config.yaml
n_layer: 16
d_model: 448
n_head: 7
n_kv_head: 1
head_dim: 64
d_mlp: 768
vocab_size: 32000
activation: "swiglu"
norm: "rmsnorm"
norm_place: "pre"
norm_eps: 1e-05
positions: "rope"
rope_base: 10000.0
rope_fraction: 1.0
qk_norm: false
attn_scale: 0.125
bias: "qkv"
tie_embeddings: false
parallel_block: true
extras: ["capped logits"]
init: "uniform"
init_std_qkv: 0.0256
init_std_o: 0.0
init_std_up: 0.0256
init_std_down: 0.0
optimizer: "soap_variant"
lr: 0.00501
lr_mult_qkv: 0.5
lr_mult_o: 0.977
beta1: 0.95
beta2: 0.95
lr_head: 0.00559
grad_clip: 2.0
warmup_steps: 200
schedule: "wsd"
decay_fraction: 0.639
decay_shape: "linear"
final_lr_fraction: 0.0
batch_tokens: 131072
seq_len: 2048
doc_mask: true
train_tokens: 623100000
steps: 4754
dataset: "wikipedia_en"
Each number is 200 + 20 x the weight over its row's rms, rounded and kept within 0 to 999. Layers, rows and columns count from 0. The size before them is the row's rms in percent of the matrix's.

# gate: layer 11 MLP gate, 768x448, rms 0.152, rows 241-257, columns 128-191
# up: layer 11 MLP up, 768x448, rms 0.166, rows 241-256, columns 128-191
# down: layer 11 MLP down (transposed), 768x448, rms 0.161, rows 241-256, columns 128-191
gate241,110,192,167,220,223,178,187,202,186,210,187,225,184,196,198,234,188,207,175,207,215,179,237,193,222,182,212,203,202,206,200,206,210,192,210,204,203,213,225,199,234,200,168,227,200,171,221,190,194,212,193,203,164,173,222,215,228,186,194,221,210,161,177,175,198
up241,108,174,181,221,217,217,172,223,214,195,226,216,200,195,203,203,225,210,203,135,198,185,192,171,231,164,194,188,213,210,219,194,194,203,182,223,197,195,181,223,217,209,191,186,198,189,213,190,163,199,213,198,203,166,181,211,183,176,163,205,223,179,179,186,208
down241,101,201,170,208,203,195,199,243,191,192,209,190,189,201,198,194,200,177,197,211,218,185,164,207,177,216,215,209,231,187,194,188,221,176,214,188,168,214,201,200,179,222,216,212,208,211,218,217,216,196,229,197,193,175,184,228,192,157,173,189,212,181,207,210,235
gate242,091,198,240,174,216,213,211,204,210,218,213,168,188,154,197,243,190,195,185,220,203,196,194,162,210,203,196,172,212,178,168,218,168,211,199,235,180,216,226,200,214,217,199,194,218,216,191,181,191,191,215,169,168,214,187,176,225,194,175,225,222,220,190,187,204
up242,104,193,157,217,212,192,207,170,193,201,185,217,214,212,196,201,212,186,189,245,205,202,187,212,173,193,230,221,198,185,194,172,196,198,220,172,200,175,216,207,206,175,187,212,215,168,201,194,196,189,201,224,168,184,218,203,225,199,169,178,223,265,221,178,179
down242,106,208,229,210,223,214,197,192,192,192,192,214,194,219,193,193,228,191,204,187,195,172,195,164,184,195,194,186,210,171,226,180,213,175,222,221,210,197,178,178,177,222,241,188,207,207,205,194,219,190,198,181,190,182,204,181,173,197,195,177,187,207,217,212,218
gate243,101,181,197,200,174,200,171,212,181,204,190,195,224,186,214,237,152,176,189,168,184,194,157,219,206,184,193,226,236,233,194,189,229,192,212,171,188,184,236,180,211,184,208,184,190,176,194,210,219,195,225,208,218,230,189,184,219,221,224,177,218,246,201,212,233
up243,100,188,212,182,175,238,165,178,162,213,173,192,192,197,233,230,187,229,172,205,206,212,184,213,182,182,169,199,198,194,196,211,181,207,221,198,200,173,227,197,220,145,207,207,208,180,178,201,223,220,202,228,221,194,194,204,208,202,174,217,207,209,167,197,227
down243,101,169,182,175,167,257,211,200,149,227,165,181,172,173,227,203,211,196,194,212,230,202,154,195,179,186,248,187,201,170,212,195,208,199,230,185,135,196,209,202,226,191,192,187,186,213,215,174,177,214,211,168,238,174,185,200,196,201,166,223,209,193,235,197,220
gate244,093,154,193,184,186,190,205,198,228,174,207,197,169,230,193,217,216,221,181,228,197,166,194,215,193,165,197,186,165,225,196,182,183,201,237,219,194,205,151,213,203,202,197,182,219,190,189,218,219,207,239,171,151,221,202,203,204,216,195,193,191,182,196,194,210
up244,091,189,172,172,227,208,199,250,183,179,213,201,220,195,213,223,194,201,242,186,183,198,167,218,175,183,197,202,196,196,174,217,171,205,208,187,213,154,160,216,205,220,202,209,178,193,202,215,195,192,204,194,208,163,217,191,190,193,213,183,164,190,221,205,236
down244,093,181,200,215,217,203,213,193,220,200,211,192,211,228,237,195,197,160,189,199,155,199,218,206,208,204,171,167,194,213,207,202,196,160,209,214,217,199,173,204,210,205,190,202,178,174,203,188,212,176,222,212,194,195,192,189,196,227,180,218,183,172,191,190,225
gate245,098,232,193,186,193,255,206,224,151,204,214,229,188,204,202,215,215,164,218,217,219,220,190,211,189,164,216,203,213,234,199,200,221,196,187,256,148,199,194,213,159,186,210,236,183,159,179,198,184,223,181,228,190,204,173,171,216,221,157,194,216,194,172,207,218
up245,092,205,214,202,196,206,192,174,181,203,208,175,205,180,188,187,185,203,178,181,196,161,173,204,192,168,228,212,258,217,213,180,205,209,219,199,199,196,174,161,221,215,172,190,156,239,225,185,228,168,204,207,199,193,193,206,181,187,209,187,192,231,193,195,195
down245,102,214,205,214,177,237,226,186,197,187,201,210,192,228,190,196,234,170,197,220,193,230,208,186,193,187,192,192,208,210,189,185,216,198,193,190,184,212,184,208,167,194,167,194,216,189,228,211,167,223,225,220,227,226,213,187,209,204,190,204,228,208,190,240,235
gate246,100,213,198,216,183,206,201,190,197,239,224,241,162,179,166,219,186,198,226,195,204,176,156,220,204,215,185,206,207,189,192,219,227,254,208,206,189,183,210,219,194,191,178,196,198,204,152,172,190,206,216,184,226,200,192,208,209,190,161,188,229,224,212,205,202
up246,103,200,192,207,246,202,206,183,191,237,206,207,186,194,173,172,208,200,211,165,169,179,187,193,180,193,218,223,175,155,190,194,217,207,179,164,226,191,175,230,207,212,206,157,208,216,216,212,207,199,159,202,168,188,209,170,232,202,179,189,200,183,191,223,190
down246,098,184,216,203,203,239,216,213,220,207,215,207,205,218,185,207,188,236,191,210,203,184,193,217,218,195,215,188,191,223,193,208,212,190,156,194,208,182,145,220,202,152,196,200,204,185,227,196,190,198,231,143,205,232,189,204,193,207,197,197,200,216,211,186,199
gate247,111,219,189,191,197,171,184,226,180,193,160,184,215,184,151,203,230,172,209,203,193,218,167,216,188,200,199,223,224,204,168,199,224,225,199,223,184,211,194,225,193,181,160,211,207,148,193,174,174,171,184,179,187,207,195,184,175,203,191,202,185,165,173,207,190
up247,111,227,189,172,211,204,226,236,214,206,209,188,239,187,189,206,191,217,176,246,214,208,233,178,176,214,213,175,212,212,199,185,212,165,182,196,220,204,192,195,207,178,217,215,188,224,177,192,205,193,201,190,190,219,231,219,233,215,196,205,227,219,228,222,183
down247,104,258,197,208,194,204,197,219,214,187,210,210,215,188,203,214,198,233,168,209,210,201,260,165,201,213,173,179,202,210,206,174,202,181,186,213,207,187,210,194,196,179,251,213,191,238,211,220,188,200,191,205,225,197,218,253,202,171,225,225,186,190,206,197,173
gate248,100,178,184,239,194,194,167,183,160,201,226,219,207,188,205,194,198,228,206,196,218,210,223,215,186,193,189,198,209,195,206,177,212,185,190,184,203,196,184,159,184,213,203,229,193,205,217,228,187,190,181,174,182,220,184,200,216,220,188,195,185,187,204,187,196
up248,096,227,173,195,184,178,202,206,153,201,166,190,212,214,196,188,191,226,213,206,216,153,202,242,150,199,205,200,238,209,212,242,230,196,200,182,215,169,189,226,169,198,209,203,168,225,219,188,199,175,180,195,254,214,195,204,244,207,206,186,203,206,160,232,196
down248,104,183,186,224,206,209,172,215,191,207,220,179,199,212,208,159,204,205,179,178,201,200,202,227,212,198,222,189,200,223,202,174,214,206,204,203,231,192,239,180,207,185,238,199,199,214,223,174,190,218,176,217,215,249,209,239,181,203,189,151,212,159,222,219,192
gate249,094,207,228,177,205,203,191,190,149,174,188,193,229,222,203,197,191,182,214,237,191,201,181,193,194,203,202,212,210,213,188,200,214,199,219,183,192,181,211,164,210,184,209,242,216,219,191,198,233,199,188,227,224,184,225,156,209,218,222,213,203,220,183,207,222
up249,092,173,223,182,223,216,212,182,197,221,222,211,207,195,218,196,231,212,196,199,207,195,185,193,211,217,194,201,216,191,192,214,152,189,212,189,198,216,228,202,190,208,220,216,223,245,196,193,251,212,198,219,215,195,185,147,238,223,209,226,183,203,213,192,183
down249,095,177,193,196,205,219,167,201,203,174,171,196,201,213,192,185,160,186,198,241,181,213,202,209,217,214,182,196,219,209,204,168,193,170,190,189,210,176,193,159,224,204,191,209,269,193,199,223,211,195,233,155,210,207,214,170,183,183,186,188,203,230,176,173,181
gate250,104,173,178,215,235,212,185,226,199,210,190,182,188,197,195,213,236,206,257,218,201,202,210,188,193,216,193,194,180,198,160,206,188,177,205,217,206,198,189,221,218,226,185,188,197,191,185,208,208,216,189,200,166,223,176,197,217,178,197,177,189,176,200,223,232
up250,097,178,207,193,181,195,198,194,189,182,164,162,229,200,203,188,189,206,191,230,187,231,207,173,210,178,203,176,189,202,220,211,190,160,183,197,167,197,196,185,193,172,184,200,167,156,189,172,208,175,211,223,215,200,192,200,197,215,184,184,218,212,197,182,181
down250,093,190,176,162,211,204,183,220,232,192,177,195,201,177,217,194,204,222,222,194,172,198,226,205,219,193,178,200,191,200,221,194,178,203,237,229,212,228,182,144,239,202,171,220,210,197,189,225,207,173,160,194,181,208,223,187,187,181,191,183,206,217,191,213,180
gate251,106,184,193,182,204,227,208,202,205,218,193,214,188,207,175,190,168,182,201,190,219,184,193,189,231,174,204,222,218,207,194,168,192,197,236,217,211,200,203,185,188,176,188,193,176,208,195,197,178,147,224,186,230,189,226,229,193,191,204,257,204,171,204,185,188
up251,093,197,189,189,141,261,189,216,190,184,179,202,193,247,157,173,200,183,176,182,171,173,159,203,210,220,213,208,186,228,190,205,212,198,200,236,175,190,208,216,192,210,187,178,182,199,161,199,190,209,217,173,187,188,167,214,187,201,172,183,211,187,187,242,218
down251,096,185,215,204,191,187,212,167,178,173,230,199,191,178,210,176,199,205,209,226,193,230,180,218,177,228,218,203,201,227,165,184,206,175,202,213,183,196,228,204,222,174,166,216,227,236,231,177,211,183,202,222,198,166,247,209,195,224,247,210,187,187,211,194,201
gate252,115,213,235,216,196,223,184,196,178,194,187,222,175,231,209,175,235,177,199,189,209,206,178,196,181,195,209,197,246,219,194,218,234,236,182,166,188,161,191,192,204,179,228,192,193,206,200,211,217,176,208,221,179,200,212,156,208,216,213,161,158,219,190,206,211
up252,105,203,186,205,174,195,194,189,183,222,196,191,227,222,205,207,189,192,202,221,206,170,176,202,193,207,218,183,217,212,195,178,184,221,194,227,228,217,184,209,161,184,236,217,194,189,217,227,214,193,155,197,223,192,201,205,204,159,203,187,189,169,191,195,203
down252,105,224,195,236,180,194,218,220,203,232,195,208,225,200,195,207,183,196,206,239,214,182,208,148,205,222,187,176,179,201,193,204,187,196,172,224,204,188,191,202,208,212,168,199,175,188,200,198,235,181,174,186,221,212,180,197,191,179,235,199,196,225,223,210,184
gate253,106,222,259,220,195,217,180,208,201,217,155,192,245,210,182,220,205,201,171,186,205,223,175,201,202,215,201,243,190,233,204,216,189,207,197,209,218,168,180,180,192,174,204,184,223,181,179,182,205,186,205,216,214,216,205,219,227,212,206,216,184,190,189,179,193
up253,105,216,173,150,215,182,210,225,183,179,200,203,223,215,181,217,180,221,180,169,174,216,178,223,237,196,227,209,199,217,220,191,237,221,169,220,155,180,204,215,219,207,229,177,179,213,215,178,203,203,195,196,211,214,167,171,207,157,219,203,158,206,217,241,207
down253,100,209,180,198,223,182,202,179,207,191,186,190,236,218,190,209,182,233,140,226,213,204,210,195,223,236,192,203,166,206,232,198,210,189,205,180,219,181,203,153,227,192,216,199,178,188,199,200,190,209,191,193,215,223,195,220,238,177,181,187,173,204,177,215,157
gate254,106,218,217,204,194,239,196,198,203,189,208,211,174,212,201,175,215,236,203,179,187,224,200,199,163,157,173,164,235,231,192,227,199,198,211,176,181,194,151,172,194,203,184,209,190,198,198,209,194,239,178,225,206,223,198,191,214,219,180,186,215,191,174,211,193
up254,102,193,195,178,210,164,192,225,202,174,183,175,206,168,204,209,164,207,180,218,205,199,192,210,190,215,215,208,173,161,195,181,200,229,231,219,197,235,238,206,200,226,194,185,184,236,222,195,196,192,207,177,200,202,202,206,220,199,164,212,190,197,217,185,216
down254,095,220,195,193,208,216,199,209,208,174,217,188,205,214,197,203,170,211,223,218,195,223,167,196,185,210,195,181,213,214,142,191,205,175,194,204,170,207,204,225,224,219,195,192,221,203,246,160,199,184,251,163,157,221,190,222,222,189,186,204,139,207,213,219,201
gate255,106,194,205,191,169,203,184,207,173,194,208,184,206,199,217,213,245,235,220,213,235,198,208,206,142,135,204,173,214,179,191,166,166,203,215,215,214,204,199,201,218,195,214,208,192,215,168,202,212,190,227,176,174,199,167,180,224,205,244,219,231,199,200,181,210
up255,103,192,180,215,156,217,194,172,174,233,232,212,207,199,237,207,213,229,201,221,204,194,211,171,211,206,203,190,198,198,211,196,198,192,181,232,199,227,236,186,183,186,193,187,205,234,207,234,181,187,209,219,217,209,210,170,229,247,221,214,262,227,215,211,175
down255,102,212,192,225,185,214,193,191,223,169,199,195,215,227,218,221,197,219,213,207,213,172,208,179,187,157,194,206,195,193,185,206,195,221,177,221,177,200,227,188,246,189,207,175,236,235,199,211,227,195,189,199,182,205,195,218,253,238,195,196,215,244,236,214,187
gate256,100,206,185,236,203,205,194,180,202,194,173,179,218,190,198,204,189,197,200,183,185,189,187,157,151,180,199,194,206,210,200,163,210,245,179,200,194,204,208,195,206,182,216,188,174,183,217,192,223,182,174,200,176,198,207,188,216,205,167,185,201,210,210,196,196
up256,097,223,199,215,217,219,192,196,185,206,178,179,197,179,202,234,191,200,208,199,200,216,192,188,203,194,193,223,199,204,205,218,195,195,164,196,230,215,192,189,179,237,200,191,173,206,218,191,212,165,190,201,187,201,182,197,225,215,213,205,165,203,214,210,205
down256,087,213,219,176,191,224,194,215,165,193,209,202,227,222,184,164,203,197,203,204,194,178,210,186,192,220,177,219,214,151,203,212,222,217,197,192,189,223,198,186,205,189,216,179,199,212,163,170,185,222,225,222,235,212,174,191,203,169,191,186,242,188,184,164,198
gate257,096,198,177,193,179,204,219,187,179,197,216,197,167,207,253,177,175,178,221,220,176,182,200,203,187,194,185,232,198,216,148,203,189,206,191,174,165,207,232,182,189,200,194,224,210,231,174,211,215,199,157,162,184,173,212,198,217,180,211,232,202,220,211,218,216